config = dict(
    n_layer=18,
    head_dim=32,
    d_mlp=768,
    norm_place='pre',
    init_std_qkv=0.0274,
    lr=0.00276,
    weight_decay=0.088,
    warmup_steps=557,
    schedule='wsd',
    seq_len=512,
    doc_mask=True,
)
Each number is 128 + 24 x the weight over its row's rms, rounded and kept within 0 to 255. Layers, rows and columns count from 0. The size above them is the row's rms in percent of the matrix's.

# layer 11 MLP down, 192x768, rms 0.137, rows 0-35, columns 576-767
size [101  98  97 123 100  88 115  90 110 106 103 101 101  87  98 103 100 102 106 105  99  97 101  99 100  89 107  99  91 101 105  98  94  95 102  94]
[[111 121  99 177 121  98 117 126 149 120 133 103 144  97 137 124  83  98  94 100 155 134  99 123 131  65 108 142 129 126 117 149 137 144 141 114 140 120 110 157  95 103 149 165  98 172 179 185 129 117  96  82 145 111 115 163 115 156 106 134 142 156 143 135 106 129 122 103 132 123 146 114 165 122 110 180 154 148 118  69 123 143 123  99 137 116  61 124 146 113 198  86 101 119 127 115 107 171 142 109 159 119  76 197 153 119 149 119 125 179 114 170 124 148 137  63 108 122 139 138 117 134 113 158 137 111 150 122 139 115 163 144 151 124  91 147 108 114 130 138 177 109 157  77 128 100 126 132 122 181 127 123 127 143 118 102 116 159 129 148 126  90 153 170 164 156 150 147 119 117 125  90 136  84 152 100 126 129 141 144  84 135 130 116 134 154 105 161  97 136 146 102]
 [174 153 136 106 139 167 142  92 144 135 151  89 122 115 132 138 116  80  89 138 115 104 151 152 108 138 139 104 147 131 112 107 117 151 118 152 140 156 127  99 135 115  74 115 183 122 133 107  66 132 133  99 113 116 132 141 132 139 146 104 137 136  94 131 106 146 124 127 118  98 151 167 129 139 105 141 134 136 117 134  85 163 119 115 137 148 124  90 143 102  66 135 137 119 147 152  95 132 154 129  94 136 129 113 100 126 158 131 122 150 144 139 126 130  92 138 104 106 144  95 124 140 108 140 109 132 124 120 104 146 114  93  92 115 135 148 134 151 134 124 123 185 102 115 101 148 119 132 141 156 134 116 116 157 154 130 137 133 125 131 153 124  85 146 103 126 114 150 121 114 101 118 115 149 132 117 127 140  96 105 150 162 177  90 129 121  96 101 145 172 115  84]
 [102 117 168 130 152 153 145 162 127  90 123 136 101 173 116 106 129 128 179 109 126 147 135  98 126 120 144 131 116 138 147 117 115 108 155 107 113 153 156 130 139 136 128 114 125 150 112 144 107 134 115 150 149 159 166 158 116 125 131  89 113  97 159 118  98  92 127 127 121 124 140 129 103  97 145 107 134 156 132 131 124  63 118 100 144 114 128 124 121 144 177 140 169 126  46 132 119 163 147 114 162 139 163 170 140 168 119 103 102 100 115  95 114 161 134 158 122 113 123 149 104 127 146 153 113 133  92  37 153 142 114 144 134 151 119  74 101 137 126  93 130 160 187 108  99 106 136 127 133 102 113 128  92 146 113 111 120 100  98 143  96 151 112 117 140 120 126 118  74 108 119 136 134 108  92 130 134 105 109 118 133 131 134 124 118 127 112 120  80 147  87 125]
 [129 110 131 180 124 115 166 132 141 123 134 150 139 147 121 147 167 172 132 109 134 156  93 141 136 143 114 168 102 130 157  99 122 137 108 117 129 142 110 131 146 174 140 148 114 127 157 133 122 127 114  90 111 139 136 113 134 122 146 142 122 115 127 158 132 152 124  84 131 121 175 118 143 172 140 146 155 145 109  92 170 125 156  96 168 145 156  94 148 115 117 127 124 125 133 138 152 112 156 137 120 153 114 151 168 164 155  92 150 138 118 114 138 152 138 124 113 168 192 145 142 112 132 134  82 158  93 101 132 117  90 115 137 131  72 112 114 133 179 144 144 130 225 179 129 116 125 148 142 155 114 118 149 151 130 112 130 148 126 127  82 131 125 163 132 122 166 110  84 149 122 112 162 119 149 167 147 170 123 137 118 152 136 191 130  93 125 155  96 104 125 123]
 [ 84 156 171 135 151  91 137 127 156 120 183 118 173 151 124 119 130 126  72 131 134 105 115 136 114 147 116 131  97 105 123 126 144 141 107  67 139 145  92  94 139 131 112 119  66 122 118 147 136 135 127 161 130 117 136  80 152  76 105 163 140 141 136 121 159 145 131 110 124 135 101 105  93 134 164 120 120 123 157  96 120 103  87 114 152 136 169 148 103 117 109 131 137 153 177 124 136  77  98 114 141 121 105 114 124 135 132 139 108 104 129 108 130 103 132 125 134 135 111  80 165 136 104 129 110 120 139 138 112 131 127 158 124 120 150 157 147 105 140 147 109 111 170 133 123 111 150 100  92 137 149 129 160  97 121 114 106 141 144 118  74 160  99 147 156  99 143 166 118 135 120 138 146 150 145 110 128 104 130 145 101 123  61  89 131 120 128 123 112 142 132 113]
 [ 84 118 137 130 121 123 112 106 138 141 112 140 153 161 143 109 146 152 186 128 122 145 167 118 123 106 137 132 135  87 120 143 136  83 112 122 108  81 136 114 132 117 164 100 117 118 136 121 108 151 136 189 153 111 150  88  98 109 174 124 106 133 117 123 138 119 128 109 136 155 134 154 109 118 127 127 107 176 151 147 132 153 134 114 134 112 123 150 148  99 129  99  99 126 146 133 127 131  95 113 158 107 148 105 167  77 190  98 136  88 108 134 136  90 131 155 150 140 112 133 138 129 173 149 120 127 139 199  92 144 186 140 106 143 134 160 114  97 144 165 130 141 134 127 129  84 128 126 104 119 113 159 139 116 128 132 118 112 179 117 114 172 143 100 126 130 107 143 110 133 124 122 162 114 116 115 120 109 158 172 118 118 120  87 131 147 123 108 159 133 137 133]
 [116 169 185 136  75 153 136  94 142 132 148 145  79 151 112 126 122 152 172 121  98 179  82 108  87 123 149 164 163  81 146 110 130 176 104 162  82  75 135 106 101 171 168  99 191  79 138 144 129 169 150 121 102 150 134 112 133  85 135 141 163 134  98 148 122 150 120  83 123 149 114 132 118 150 126 101 154 148 117 181 153 119 112 116 143 165 127  96 153 130 107 112 102 135 150 167  99 145  87 106 119 155 193 118 129 115 133 165 125  72 143 130 124 132 118 107 164 149 153 107 119 153 126 160 133 142 130 117 115 114 121 104 150 123 191 122 126 124 110  92 172 143 142 153 162 103 165 138 125 113 139 143  91 113 105 168 127 137 155 166 112 170  95 116 140  71 126 127 111 109 144 126 159  93  92 139 136  94 161  98 142 135 127 169 125  98 130 175 164 152 108  93]
 [208 110 146 127 132 136  81 112 137 146 141  92 140  92 139 121 147 133 168 126 148  94 163 133 111 158 141 124 157 101 121  94 137 137 106 202  97 122 137 130 138 119 110 107 129 151 120  92 121 170 123 104 141  93 145 109 122 143  95 165  85 111 131 118 114 115 132 135 130  87 158 146 166 154 154 116 130 121 133 124  85 102 135 115  67 123 137 126 113 114 120 130 111  94 133 115 109 128 149 129 124 133 180 132 114 132 107  78 114 106 140 181 130 128 146 135 120 137 147  86 150 137 107 111 149 116 172 139 174 136 139  84 119 124 146 124 113 159 122 110 124 146 122 102 119 173 145 116 131 104 131 151 155 138 133 153 156 139 111  55 129 123 127 124 140  99 122 116 152 126 137 174 140 109 140 155 129 120  98 128 125 156 113 100 127 112 125 133 128 179 149  97]
 [171 111  98 146 116 122 113 101 118 114 110  91 122 109 126 123 136 121  92 107 129 102 129 102 177 109  99 123 126 162 131 166 111 117 173 156 149 158 124 152 157 110  63 114 129 132 126 158 117 140 145 132 129  88 129 198  95 175 160 120 114 101 142 138  97 134 127 157 136 142  78 122 157 103 126 125 137 141 108 142 166 121 159 127 132 133 124 134 117 143 170 118 148  90  88 126 140 155 165 140 150 122 112 123 134 155 120  93 110 163  99  97 102 173 118 172 107 110 129 146 112 111 141 116 130 127 118 113 111 116 117 112 120 120 112 114  95 171 123  96 137 134 124  86  96 160 128 144 169 102 133 171 135 129 138 141 144  90 139 122 178 114 141 114 127 149 137 106 149 131 124 123 126 118 134 158 122 147 121  99  97 122 186 110 128 132 137 141 133 118  92 178]
 [101 126 139 148 106 135 173 160 122  96 122 155 132 170 124 117 114 162 178 110 110 145 135 150 121 135 180 150 115  82 134 104 120 119 132  85 114 113  98  89 115 127 181 145 116 131 147 120 137 106  91 127 121 133 142  75 189 108 144 110 136 107 117 128 114 118 126 126 120 160 154 126 110 113 153 120 145  94 146 139 151 115 115 116 135 140 123  95 118 147 126 103 115 151 125 119 129 132 102 103 141 100 154 145 142 108 135 118 130  87 119 149 142 110 113 133 116 147 120  98 117 124 135 137 119 119 118 134 126 167 110 153 153 113  67  92 154  79 105 159 136 130 177 173 104 103 137 151 127  95  90 106 148  87 148 123 117 117 112 132  75 114 119 109 126  62 118 110  87 110 124 135  75 130 122 106 161 109 100 135 145 144 104 172 121 144 136 108 138 145 105  98]
 [ 75 200 141  97  83 147  84 133 150 151 111 121 140 113  98 115 149 143 147 138 119 175 167 128 108 117 125 151 138  99 141  96 162 172 133 135 115 113 140 127 149 152 140 106 149 138 145  96 163 160 140 137 121 131 145 127  91 101 117 116 120 105 124  94 103  84 141 114 126 155 135 125 128 134 148 159 121 143 151 137 144 103 120 134 121 131  87 156 168 117 111  79 100 121 101 122 145 176 112  81 158 133 132 151 139 109 168  65 130 110 121 121 126  97 138 145 123 144 124 144 102 120 122 146 190 123 122 148 116 132 113 148  85 172  95 113 141 104 128 169 160 112 111 140 119 106 158 148  71 121 162 126 101 140 129 159 147  78 154 157 114  94 140 102 125  96  95 119  62 133 159 149 123 151 100 127  93 168 127 159 126 130 138 121 129 153 111 129 124 105 139 132]
 [123 137 141 128 120 111 143 144 136 131 117  96 129 137 155 137 142 128 149 136 128 146 103 155 156  91 138 123 156 156 157 129 147  91 151 107 136  76 132 118 120 140 141 152  91 139  92 149 108 122 127 123 128 106 132 117 168 139 160  81 145  90  86 138 169 118 130 115 135 137 151 141 110 125 130 142 136 128 129 123 156 174 124 159 103 123 116 134 102 140 118 111 121 114 108 136 141 139 124 107 117 120 119 134 151  93 108 133 126  95 184 139 120 115 133 158 116 110  97 139 139 132 154 110 108 114 131 173 157 154 157 127 153 140 195 132 121  61 110 180 138 131 125 135 180 107 129 128 102 142 116  97 156  94 140 117 108 140 105 109 141 135 141 125 113 102 146 170 126 117  92 123 113 161 124 125 135 135 110 160 110 138 114  93 130 159 138 145  98 116 163 125]
 [162 158 155  90 160 124 143 127 146 157 173  80 158 157 101 104 159 126 132 132 119 191 145 120  76 177 137 101  96  88 120  94 106 147 103 111 122 106 127 104 135  99 124 134 155 129  89 112 130 144 131 188  93 117 114  87 107 101 108 112  85 105 107 151 146 151 118 105 122 167  99 116 103 134  99 121 150 100  94  78  89 111 111 130 124 136 152 134 115 147  85 138  82 172 171 144 157  91 127 174 105 143 135 110 132 125 134 162 109  97 118 162 166  71 109 132 160 151 133 119  46 126  98 118 149 144 129 143 110 162  95 132 108 143 114 120 153 124 112  99 103 153 131 139 131 121 135 155 108 125 122 181 139 107 128 112 127 144 138  95  98 131  89  92 145 186 126 119  90 117 140 133 148  87 130 137  94 120 147 153  88 167 108  90 116 122 141 153 126  99 151 126]
 [118 141 100  99 122 121 155 175 145  80 124 133 140 111 136 183 162 114 125 162 129 132 109 121 168  93 141  98  95 139 141 124 164 195 122 142 124  99 146 101 155 145 132 110 125 136 123  97 163 133 173 130 135 192 165 111  92 134 117 125  82 120 159 142 138 112 137 108 113 112 126 102 110 141 125 150 151 138 139 133 117  92 150 137  95 138 144 106  65 164 127 125  97 179 149 128 144 122 102 107 154 145  94 194 161 118 127 140 106 144  91 160 126 147 139 142  95 108 144 117 168 149 134 133 120 100  97 145 140  97 175 170 114 153 127 157 121 132 143 141 119 123 130 148 100 181 159 117 154 150 138  99 136 112 147  95 137 140 155 127 127 113 135 111 156 144 149 108 142 127  85 151  86 124 145 106 159 149  92 114 141 112 147 109 114 128 105 103 156 144 138 109]
 [140 100 143 115 128 107 130  96  80 147 156 156 151 104 146 125  92 104 137 178 126 116 104 163 138 110 142 101 122 131 178 158 131 111 159  79 169  91 110 124 130 130 117  97 135 102 102 145 136 137 122 153 136 102 143 141  93 157 136 129 159  94 170 151 165 139 127 137 132 131  99 150 121 138  81 132  82 176 109  94 122 141 144  87 126 141 112 135  97 139 163 139 154 116 111 122 102 130 113 141  80 140 119 181 125  98 164 138 110 146 116 136 163 102 100 119  85 141 143 150 128 140 137 166 157 150 104 111  97 127 154 124 123 115 126 115 175 100 117 168 206  83  88 110 151  81 114 106 137 133 130 129 100  86 132 166 135 118  99 108 105 116 122 149 111 120 182 159 148 105 136 109  98 112 133 130 151 163 124 136 139 101 158 139 125 144 118  99 143 127 123 108]
 [110 114 133 105 156 129 123 109  81  94 108  88  90 165 120 144 124 109  97 126 118  99 106 119 149  90 150 128 106  85 140 134  78 134 101 122 153 114  91 143  93 105 122 165 148 124  79 145  88  92 133 136 106 128 143 123 131 166 133  98 105 117 172 119 133 161 125 118 134 107 138 143 115 117 156  94  63 111 158 101  77 124 131 148 111 152  67 130 105 103 112 113 143 127 135 131 124 108  91 114 136 156 163 138 178 109 100 144 118 136 161 142 119 108 150 166 142 105 105 112 145 131 129 118 131 168 131 115 107  94 140 147 115 157 156 140 165 134 162 138 136 105 142 157 192 161  94 165 155 118 124 124  73 168 124 124  96 156 110 136 120 163 145 137 120 110 116 122  96 131 146 133 167 126  73  95 109 126 152  92 144  60 150 139 126 104  93 141 137 135 130 134]
 [ 98 119 112 166 129 141 145 104  88 112 110 122 144 143 105 109 153 131 124 116 176 143 134 125 113 133 147 164 184 103 146 120 112 112 124 121 144  66 142 119 139 107 109 121  78 141 106 105  82 161 128  97 104 106 129 133 128 113 130 182 169 100 147 136 121 134 124 144 137 136 158 129 127 138 152 151  85 148 102 127  83  84 130 103 153 166 131 122 136 138 153 118 135 105 141 143 177 158 124 119  98 149 150  93 152  97 138 127 116 111 117  81 159 113  96 147  98 109 124 169 151 126 146 158 110 148 136 166 122 108 136 147 141 102  91 134 159 112 157 153 148 140  83 101  99 133 113 137 126 122 102 115 122 155 140  94 131 127 163 134 143 112 159 124 139 121 155 144  94 142 142  98 102 146 129 123 123 144 111 110 104 134 124  90 120 146 135 132 116 123 141 107]
 [116 113 107 144 149  80 150 103 119 149 159 156 135 132 140 178 112 117 108  81 161 137 115 124 139 101 152 136 109 151 101 117 151 128 166  94 123 132 138 147 155 127 157 108 147 166  97 132 160 145 106 116 168 150 155 171 141 148 139 101 127 132 151 101  85 129 125 154 123  96 126 146 120  97 135 155  95  94 117 119 124 115 100 102  90 108  91 147 157 115 137 142 179 131 141 113 118 130 131 108 142  98 172 117 142 134 102 130 138 131 150 144 106 146 149 134 139 141 135 146 111  85 133 128 138  95 136  89 121 161 148 119 138 136 124  83  94 134 154 140 164 105 140 138 114 129  93 158 119 169 157 123 111 132 141 149  94 145 109 100 175 142  99 153 146 133 166 172 143 126  98 156 149 108 121 142 140 149 111 144 163 119 165 120 125 151 110  72 107 157 123 129]
 [117 138 144 157 113 155 110 134 116  80 144 140 139 117  92 145 101 109 152 142 137  60  98 158 126 129 127 116 123 157 130 184 136 147 150 117 116 120 148 185  89 125  94 118 158 113 129 135 123 146  70  91 163 109  82 131 105 140 129 143  95 120 133 111  92 129 122 133 127 151 121 116  91 149  93 111 127 126 117 161 129 155 122 144 104 126 121 166 123 122 140 146 151 136 164 132 119 139 129 136  82 137  99 126  85 130 117 120 123 128 162 142 115 102 125 113 135 164 141 122 119 142  94 168 140 185 151 109 161 152 154 141  94 188 125 107 125 154 110 140 161 106 140 154 139 164  95 158  98 157  90 114 110 137 126 136 124  96 121 136 151 143 115 122 169 155 133 147 125 144 127 136 131 137 153  94 166 157 110 134 162 140 134 123 122 127  88 104  96 150 161 158]
 [159 138  98 118 137 137 124 107 137 116 105 116 109 109 162 141 185 155 143 139  99 143 142 136 112 125  83 115 140 140 113 159 119 130 123 132 131 145 129 178 108 134 103 164 138 123 122 194  72 110 119 142 123 147 110 146 150 126 142 131 124 160  72  87 113 134 135 149 136 120 139 125 130  98 105 150 117 110 124 157  99 148 154 128 100 150 108 111 125  96 146 150 124 119 159 143 138 109 187 152 136 129 163 134 136 130 142 105 175 178 155 116 163 154 148  80 111 138 139 129 104 155 109 197 114 104  85 133 120 134 116 123 128  67 126  94 120 118 155 123  83 117 115  94  78 130 165 146 147 173 120 144 140  96  93 149 102 169 109 120 147 101 136  91  85 107 154 141 150 111 128 167 156 159 118 159 130 155 130 116 128 140 129 122 119 128 157 133 111 118 165 111]
 [148 110 117 139 149 129 127 141 126 147 120 138 114 139  92 169 110  85 164 134  96 144 146 126 124  97  91 145 109  91 126 120 137 112 124 114 121 103 107 129 135 111 173 132 143 151  90 154 150 131 105 110 117 129 116 130 138 115 180 142 128 136 141 133 126 152 128 111 135 100 125 143 153 106 179  68 161 101 150 130 147 139 144  85 141 114 113 110 114  87 140 115 136  90 132 127 130 130 139 138 134 161 110 123 166 145 105 127 112  88 100 111 100 117 160 140 141 107 136 149 128 117 113 135 129 149 136 132 113 135  96 154  88 136 105 121 183 118 126 116  91  97  84 151 146 124 144 132 124 157 169 156 127 148 155 147 155 161  73 142 143  97 172 153 122 144 155 140 109 144 104 153 129 132 108 167  88 134 145  96 103 105 136 137 132 109 110  92 135 135 148 118]
 [149 102 143 118 152 111 135 165 100  89 105 155 139 123 118 138 142 119 121 155 145 163 147  94 121 109 117 132 121 138 122 188 113 175 108 139 147 118  99 151 131 144 132 111 119 135 139 148 122  89  93 130 163 187 133 150 148  98 136 126 126 100 123 133 103 135 125 162 145  67 132 129 125 154  75 117 105 176 107 103 121 100 176 121 104 116 135 125 179 114 160 132 121 116 156  77  88 148 124 109 158  93 102 131 129 147 144 113 129 135 135 118 125 144 147 130 136 126 100 171 130 152 151 132  94 144 172 134 122 130 148 103 127 126 107 120 104 109 109 147 130 130 115  89 152  76 102 131 123 134 131 167 142 125 124 130 132 152  73 141 131 187 110 173 132 162 121 143  92 126 106 115 134 140 110 123 107 130 137 162 163 157 134 155 126 135 120 133 107 177 141 119]
 [157 160 154 123 133 108 155 116 105 167 143  99 100 139 150 114 112 111 115  96 100 117 117 113 140 150 153 178 132 130 127 161 139 102 109 104 105 129 140 144 164 144 123 127 117 122 185 120  74  84 132  73 110 155 121 134 179  96 121 103 143 115 113 142 143 115 118 149 125 121 126 100 140 138 128  96  88 104 154 130 125 102 146 108 116 112 177 152 160 124 159 125 129 136 131 119 171 150  90 115 129 121 146 131 165 125 160 117 167 142  99 115 171  97  95 147 131 169 106  85 153 111  88 130 117 115 125 139 149 124 118  97 104 162 180  94 137 169 149  95 113  96 118 126 118 116 111 154 114 110 143 130 158 142 121 122 122 173 142 117 136 116 147 154 109 160 159 124 145  78  97 127 163 112 132 123 166  85 107 111 127 114 110 124 133 139 126 123 116 132 123 106]
 [119 114 139 140 149 163 163 129 117 129 164 158 114 109 147 108 185 146 106 153 113 141 106 126 153 143 142 120 152 123 120  81  75 120  82 121 122 117 164 134 112 160 128 117 166 133 102 129 127 132 107 140 129 147 152 132  76 107  93 124 137 135 116 107 140 135 130  95 137 102 139 105  91 139 146 111  87 107 118 151 132 133 166 143 156 126 170 131 124 108  79 126 124 110 185 117 177 141 135 119 114 110 132 123 143 157 143 125 104 106 105 117 154  91 138 155 181 156 140 116  88 120 117 116 116 148 116 123 149  64  85  93 144 134 116 153 150 110 138 150  90 143 117 101 144 123  96  86 161 103 140 150 153 103 129 101 158 114 150 151 108 136 107 102  88 156 142 108 132 138 122 114 186 140  90 122  98 102 174 124  79 123 100 111 129 134 123 102 163 130  88 165]
 [118 107 133 148 149 130 136 111  71 113  84 142 127 130 182 130  89 104 130 126 141 135 112 147 140 120 139  93 145 117 125 122 153  99 114 138 101  96 110 147 143 100  74  73 154  88 134 161 159 105 122 109  55 129 125  94 130 122 129 157 116 169 177 121 140 158 130 155 138 150 128 142  55 152 160 123 164 136 155 134 128 142 124 103 130 131 122 121 154 137 126 131 105 154 121 142 151 168  80 141 107 118  89 155 142 120 160 130  85 156 127 111 109 126 152 143  92 139 137 114 124 129 102 126 123  91 146 143  99  89 102 132 112 143 130 125 120 116 133 135 132 110 124 130 145 140 155 144 144 164 179 127 119 136 121 108 117 138 123 114 140 125 133  72 181 120 119 154 120  88 116 149 115 172 142 129 140 107 186 111 108 103 118 136 126 120 150 117 107 158 145 143]
 [119  86 123 127 178  96 148 117 154 132 150 135 148 103 117 128  99 161 157 142 153 164 105 109 118 109 145 157 108 157 135 133  99 143 137 129 157 163 108 120 187 142 116 119 145 143 142 123  87 139 180 136 135 150 118 124  97 153 157  89  91 170 137 126 159 142 135 127 117 145 133 165 102 140 140 130 133 130 107 162 103 127 152 143 163 156 159 107 122 133 160 169 103 135 148 137 161 167 116 109 121 140 121 164 113 126 150 140  41 137 106 161 140 164 120 160  92  89 152 160 160 168 168 184 141 144 143 136 139 105 140 177 113 139 176 125 161 140 155 138 152 140 130 114 156  90 123 134 183 135 122 156 136 130 148 131  95 160 165 156 136 160 127 167 167 123  99 133 147 120 129 151 130 160 131 143 127 110 109 118 112 134 142  97 126 135 122 138 136 113 100 142]
 [122  86 134 109 107 141 137 108 133 108 138 153 144 161 107 128 116 107 114  80 126 114 129  96 149 111 116 163 121 122 158 146 142 152 161 127  86 127 116  93 136  94 146 162 106 121 100 159 152 121 101 169 101  94 161 146  86 125  66 147 109  93 135 149  93 160 127 152 131 140 105  96 163  96 100 145 170 158 135 126 126 132 116 110 160 106 136 149 138 123 122 125 132 133 118 105 112 147 170 156 171 157 118  98 149 154 119 103 149 127 124  99  95 126 108  92 155  87 110 114  80 110  80 118 104 136 139 111 132 171  89 119  94 156 118 127 158 143 147 165 123 152 122 134  92 160 121 150 147 121 119 164 126 107 176 143 136 130 126 101 138 161 146 132 157 103 140 147 120  94 138 134 120 150 160 145 117 106 166  93 155 172  99 129 131 150 134 130 130 139 130 114]
 [122  76 108 113 184 136  88 173 153 192 151 141 133 146 104 130 120 127 101 146 130 157 126 143 130 158 135 149 187 124 120 112 111 134 151 127 154  90 182 118 159 126 166 143  81 143 142 110 146 118 140 131 109 150 158 123 173 103 111  71 119 160 108 173 155 129 125 130 131 115 160 109 125 175  87 149 149  98 151 155 139 107 138 154 134 147 127 132 105 135  96 114 118 146 132 137 128 102 115 179 160 147 125 124 135 148 146 114  98  98 118  92 107 160  95 150 124 116 122 106 175 111  97 117 127  84 105 127 134 125  92 140 132 144 136 115  97 158 104 119 114 133 191 122  78 118  76 175 150 102 104 135 110 185  77 141 118  78 109 126 108 116 111 104 117 147  90  92 136 117  97 164 121 104  99 145 143 112 124  88 123  82 129 154 124 112 110  95 148 148  98 100]
 [146 130 122 125 120 126  80 141 122 134 116 126 120 141  92 133 154 112 178 146 108 116 159 139 106 122  87 108 136 122 127 108 140 103  87 148 111 145 105 124 118  70 112 108 136 147 108 136 146 122 138 128 154 126  97 140 131 132 158 121  95 146  98 116 156 128 126 135 117 140 177 129 127 114 146 114 166 163 173 126 136 122 145 164 125 128 139 140 130 159 124 148 143 129 140 119 131 147 136 149 123 103 179 144 114 137 171 128 124 129 133 178 133 112 154 140 175 141 167 125 141 164 149 121 133 146 117 166 154 158 169 109 145 124 154 153 139 150 134  97 107 123 128  96 157 148 100 111 106 163 135 115 147 119 131 102 129  93 129 100 165  94 165 119 110 130 140  75 119 120 100 122 157  80 153 138  96 136 143 120 186 142 139 134 128 137 147 138 130 117 128 153]
 [140 139 104 123 115 153 123 122 134 134 130 144 125 137 158 139  83 181  94 127 165 122 117 104 143 128  90 161 215 115 145  98 178 143  94 145  64 141 114 121 143 123 122 112 132 164 130  97 114 123 128 157 157 134  84 132 112 109 106  85 110 147 171 125 152  95 130 159 124  99 150 120 163 140 133 166 173 149 124 127  88 164 128 125  79 157 142 120 149 113  73 135 125 110 126 114 111  99  91  81 162 108 166 170 159 181 129 137 102 152 131 130  96 128 141 122 117  85 131 157 182  87 124 125 113  91 123 131 124  80 116 141 153 113 135 126 144 154 154 123 147 166 137 110 179 111 149 130 104 120 130 137  97 160 138  76 132 130 146 174 157 135 178 116 130 119  78 114 135 123 147  99 157 148 130 127 126 116  89 145 148  91 136 130 126 134 152 129 114 123 151 140]
 [121 149 118 113 139 152 147 121 148 128 113  98 142 116  91 145 168 136 127 103  96  73 162 150 122 125 114  89 140 162 113 106  74 111 114 130 105 139 120 122 113  89 150 132 106 115 183  89 137 104 135 119  97 121 163  92 113 124 145  98 137 119 119 100  91 101 131 108 117 147 138  97 167  96 119 155 138 150 151 138 124 116 129 137 116  88 161 147 106 131  89  74 120 119  87 131 128 148 119 138 115 122 133 169 129 162 156  83 135 127  97 126 137 122  96 113 150 151 123  81 135  88 160 127 115  87 120 133 145 123 124 117 126 127  79 124  78  67 141 157 153 155 115 117 129 140 127  50  92 143  87 125 160 105 111 119 115 174 119  93  96 135 109  98 109 172 135  85 156 161 113 107 132 123 142 172 143 114 144 145 120 135 130 117 126  99 119 131 124 149 127 140]
 [126  92 159 137 131 137 138 152 100 101 132 139 126 126 115 169 162 115  73 104 144 143  74 130 139 170 130 159 158 132 137  91 128 174 108 148 101  86  81 115 116 117 119 102 114  98 131 150 143 101 107 135 115 148 123 123 173 140  80 150 109  90 114 148 110 154 133  98 135  81 167 126 124 115  97 100 104 121 119 104  85 114  86 138 106 105 100 112 155  63 118 164  92 102 166 158 131 133  97  81 127 124 115 157 172 142 134 104 130 147 132 154 128 124 134 140 140 119 148 146 141 150  74 154  99 139  85 128  95  97 118 124 118  94 122 164 106 135 137 122 148 100 126 149 189 109 106  82 106 103  96 127 117  82 131 153 130 121 129 145 101 137 103 162 127  93 116 173 123 103 115 133 136 134  91 134  93  94 126  96  69  95  94 170 129 110 160 136  84 100 120 133]
 [138 121 129 119 134 121 146 117 140 111 127 108 100 114 122 123 135 146  89 135 159 163 128 151 141 116 104 123 116  76  91 126 138  90  87  97 127 128  67 138  93 139 136 143 154 140  85 146 118 170 138 118  89 147 120 155 119 151  70 152 111 155  83 147  87 139 126  88 129  81 156 164 120 111 172 128 102 167  99  32 125 154 127 131 131 137  73 124 164 164 117 150 117 115 120 145  86 119 106 103 136 124  82 161 132 135 136 133 131  77 110 149 158 145 127  94  98 174 127 135 104 118  77 136 114 149  90 121 113 103 137 130 137 141 148 145 145 119 118 120 100  98 150 128 116 147 118 143 135 136 140 120  89 142 112 124  94 138 140 146 165 142 128 149 105 159 126 139 112 167 164 107 105 149 147 123 128 113 111 125 126 107 154 117 125 109  89 138 137 117 166 125]
 [108 131 144 115 136 134 103 138 125 108  89 146 142 113 108 138 149 103 167 150 119  98 105 138 102  99 144 140 125 102 116 111 128 119 143 154 161 119  99 133 148 153 140 138  85  77 165 120  82 134 120  99 132 120 149 125 118 144 119  95 150 114 157 168 173 120 124 123 129 153 130  98 152  97 125 143 157 137 136 123 114 116  86 126 160  92  94  91 103 168 111 140 118 118 136 140 140 162 137 171 120  90 134 135 110 129 109 166 123 119 122 106 105 138 107 117 161 153 144  91 100 136 110 150 117 163 143  72 160 168 128 140 149 152 139  72 135 135 135 106 127 108 132 151 154 143 129 168 111 149 153  96 142 141 139 144 119 116 120 135 152 101 138 112  90 118 148 100 158 110  75 113 137 115 106  93 151 159 112 139 140 125  88 111 131 143 154  86  85 130 126 114]
 [140 129  94 118 160  89 143 163 138 137 113 142 100  55  99 139 137 127 145 120 144 112 105 122 193 104 131 110 159 169 128 138 117 138 167 119 160 116  90 145 119 183 134 114 114 166 100 163 109  87 154 116 101 106 107 158 154 137 148 184 104 121 148 134 140 116 128 127 127  88 164 141 117 112 131 137 133 156 144 142 143 159 135  98 144 123 150 129 176 120 155 141 127 139 132 164 136 157 135 129 168 141  69  74 119 148 122 137 128 148 143 104  93 140 134 134 135  69 129 171 104  86 188 122 111  86 140 155 150 152 132 107 154 138 117 130 163 149 136 126  78 164 125 117 106 121 147  92 171  95 131 120 111 117 172 110  47 109  90 174 140 103 127 149 102 121 147 142 141  80 150 134 136 196 114 132  95 149 107 126 123 182 112 172 129 154 134 109 124 136 127 148]
 [154 116 100 102 128 149  82 145 144 104 166 197 133 156  87 152 120 143 110  78 137 119 155 127 122 124 114 112 128 182  96 105 167  98 117 139 134 163  87 109 126 128 139 109 170 147 147 145 166 141 136 167 111 137  67  99 135 146 122 162 110 131 116  87 155  96 124 128 135 109 160 156 143 124 172 116 155  83 167 131 136 123 154 173 115 142 102 144  97 141 113 104 137 136 147 101  81 140 117 117 158 133 138 145 138  93 161 114 142 109 154 160 128 130 141 135 128 157 161 159 151 162  70 128  76 140 127 109 100 146 152 150 107 117 109 127  91 106 152 134 142 109 132 118 140 141 155 118 131 120 141 111 129 148  99 112 191 145 166 160 135 134 168 104 132 137 104 142 133  84 138 118 123 140 142 106 144 149 123 150 122 117 124 119 115 137 135  63 124 127 131 102]]